Weights of a small GPT-style language model, trained from scratch on English Wikipedia.
Size: 14 layers, width 448, 7 heads of 64, vocabulary 9343, 47.8M parameters.
Training: a variant of Muon for these matrices, 712M tokens, 10859 steps.
Each number is 500 + 25 x the weight over its row's rms, rounded and kept within 0 to 999. Layers, rows and columns count from 0. Numbers have three digits each. The size before them is the row's rms in percent of the matrix's.

# layer 4 attention value, 448x448, rms 0.126, rows 331-343, columns 0-111
102:506487517486453509521527521484535497500487473481525515498534487505528458485528494485469495521509490524530533510448501525450508515504494527493511437458504480503504486494450521513487506475484516476488520522513495515481449479495501562492496501476507479527498515495489482498440532526501522500519488465452477503500557470491532483550473439485
099:513498484527514500517499544534513507513566512487482493506496493555444488489470493459534517517486502479486514481462505528519485482482503509526449545503499523513463474464482547477489481526493527502462468525493529537505504473474472481477491513501503501516526492539514499498529542506489544492493460465507549532475538489492465479488542486504
100:509474495535478492510511512524505521520476514543481445504530498435495485501565468549513503466428463467492481482542501478506496508512489511512467521502499458515489513503457512532485458487506464461526460539531484492487527487507434524481507454484522486492490507532489518543528526448479487485518497493488452500513462512504543495486505493534
099:487527511494532527532520515515477567522498522489539487483498489465450534523466474511566496483483533493476521463536477459528481536472515454500461494509522472520501434513537543493455512456534460528522549483515474504556532484479547499519522503512464488501478550493457522496488476501571501517528486527526480498491493522526467519508476553534
100:496516476515474490513488512530540494521453522502502524503511472479464448478520502478502445535469533491484523476521513477481521477463493525504554474510533527509507488488503528544486510472494507509498501482482507518469526506499500480470498484449501505507466514496485528519491494470476493499474505517497515514514499487516490465489504461487
105:515478496532456484552529471534525548491536496500479485496473496477481496508442507484530500497509459476501526508531500495523482498504512465495490477521511510480524467498473485495466540524459462508527524482484504508497507512540478515481490544517466482499486522508541541447499523511495485501493500539508489503494532503474494496544553513501
101:526520487549522500542474485502498506530510513473521513514508508542494496510475491486530532456467496507467452515540505495511496506557517476507512492496545513523472533536523480493500455497514463507496547465500536497496491516506514473502507481448474495460498520472495487471524482499479508501476515530518506531531514521478525469493515473478
099:553494489529516518488505512539503490526483473490518528518533532540498516510525520470486497458522515514489459524468493462514491507491488483498486465488485525481506520507501487517500491486475511506513497473466508465491519492491426480494494549493469471523534540494533496500485430501481524545525476519462486491507488469503483513506482519459
102:480497515479537496510493534475503480522503488509511486488552483518481508499479505504470479469510495495507509489488502472507529544543485528557500501459494449474497518517520478515450520487496496501450504498470481497496485535537489502510494517516460543490499521510510510496490469524516508533529491503495472540532501519496537530522532528517
101:507490503533494524523486489464534515482494448529536478448506506528555499530535509434489474510516482530503463494504501543508520535505501476455462514480435491502521496499536471511549506520494474525520468501547525516495571556491476516449479499495447536564506526466474452541473495469464461570458499467447518495477501504427516503534501482471
103:500491543493542481519510486506494517513513507520473493517467487507547537509426514529526529474483480461498488533508504501499499493507473488501503524566477508478460535470449525512551498475480536515497507469511466477466521517499495549518494438498482502499519464501467526480538522468473445498513480516518467503468470501505459474464498480474
104:485544500508489484483460464516545547524479508505509496544525527509457467494473505512455487565511478463484461487488520536504501448417498521510489469515520494463520492509503485496547521494521526551492505520486535485543478482493522503519509496515571488528481466443493505508538512482481501485528493559483508478485482522559498532472523515498
103:519501511472516493505465484431483467476475466519455485485496533485510578502522472513527472509529484548497475469547442498510505556481468485521477500466513504524547556521462488516494533526501478489531476502500497476490464523495507515486470535512455504519505467492497446509477493493536510492469497501464495523534518490483531508519535508487
# layer 4 attention output (transposed), 448x448, rms 0.207, rows 331-342, columns 0-111
099:506493490446470502506522472515453482507440472472505472491521540460488507503443478476471488511470486489497520524521473521509537508537473475502508561490501488526498480484552496503504508495490461502486521497464547456515549543499503483496484490474487518493475501544480540486534523492483470514490503481512524473500450511507503525468489520508
112:483458498528518546530502443512521531502496501494497466530513497489457492516490527477531532527522468529517508517539518516471496482540536515496521522489473518493492525485491495524486522501497504507514531483498504492499510505534465476512530494516497480497503507486464529465502453436513493465472558470480481463504462533502487522476512469473
098:470486466450497476475516522466525462489569535498547448463514523512482491466468509469471482502503500529509511507461510507495516482503517503476497448527482476462503521497543477486528506544517482459479485466526493511510449481476522492508497545495514473484508515470503472471502527507516513474525540476508534514501547497494507503508484549441
109:442430527491502488471506489487549501499481488515501531489485463486528497472475539494487473519503504551515531473511478527528537535494488484547462488513538526470510491493537495468522534519468474471490474497500475489523497505514458482518480501525533466472499512510536471543482488495514500550500531448521484515474501471543536521467506516551
102:499503458490502475491506514495494560518494511555495500496510529458461485518505475520481517484483445534495504491493491509551500503516542504524474509470515502495496477468521482492505484513501459536513530532518509533486491509512503500494526465544461505473498558476521471483513520499522504460504491505521514495468499452470486545517492552467
107:535493527457525528469505542469502483466451548525473494506497531516524490498504505500534485506474479592530480481491481470505494537517519508517521534429561509500469513517463510497494505489491479502494481564514481465460538485489534507487512484504532495498512488516511499513493503501482492480469494470521476551513524466524491491516512476500
103:493474529482502535473492486521518492492486513488507484470481514502532470502542456502511540566465549485472509492458468509496485513453511527481448502482511494477494499443489491502497501538493508522501489555507509511506510528471547522478493497488445534505501561495476524507470478473496486481513531473504517540519495510521504513510514483532
103:455498521517549467499487461492506508483472486486499519492488505527554501491455518499484487527508514468474514529489485508475506510484494506507491482493541449468491535472516517506521512512509486499499547519500520441485521508526536497533481495535478513540523508503498537512516537497493491450468526463523556487483539520517515497495468518510
107:518534504499472497552487437506490534502481459513492487493477463512500510531552518472462512489498515554513487498488501497537470457490511513444529474469488548512489498520466461539499534561485542472548486547544528542513495521490436483500502497506511476504540510485504529506487482457507479476491467486509504484551468478508504508457473507508
105:505503459489513538486520477499463475544521494480496481520550512508519484511531474490523520497470555487529518471505467496541510508466490551490498526530520504508521542542485539506489470510545490485453485503499502541500497475508488476496539477498498484513491509528498498461517495513512538472484504518503533497505480496507492512498508500547
102:511536502529480522536493508500503502491497514495541486504499474549481459496505481531501493540531511500447527510456487519521506461522498489480530476505480512507487470527513460543459474469537500485505520550476495496497512483473521501500494526492538522477480520478489493469529470505519504492475490514511456559516490449482489508488560495535
101:520474496540501529477518507468495525485429528479491494501470488477525523498501504521558457462547508525505496524520478496520482491550479526483531496490486520505480496520487470519516553493515517491511518470490495527537448474509488505553481500518524504526545483491450519486491491488541510510488486486523507536491477498480536484524523507493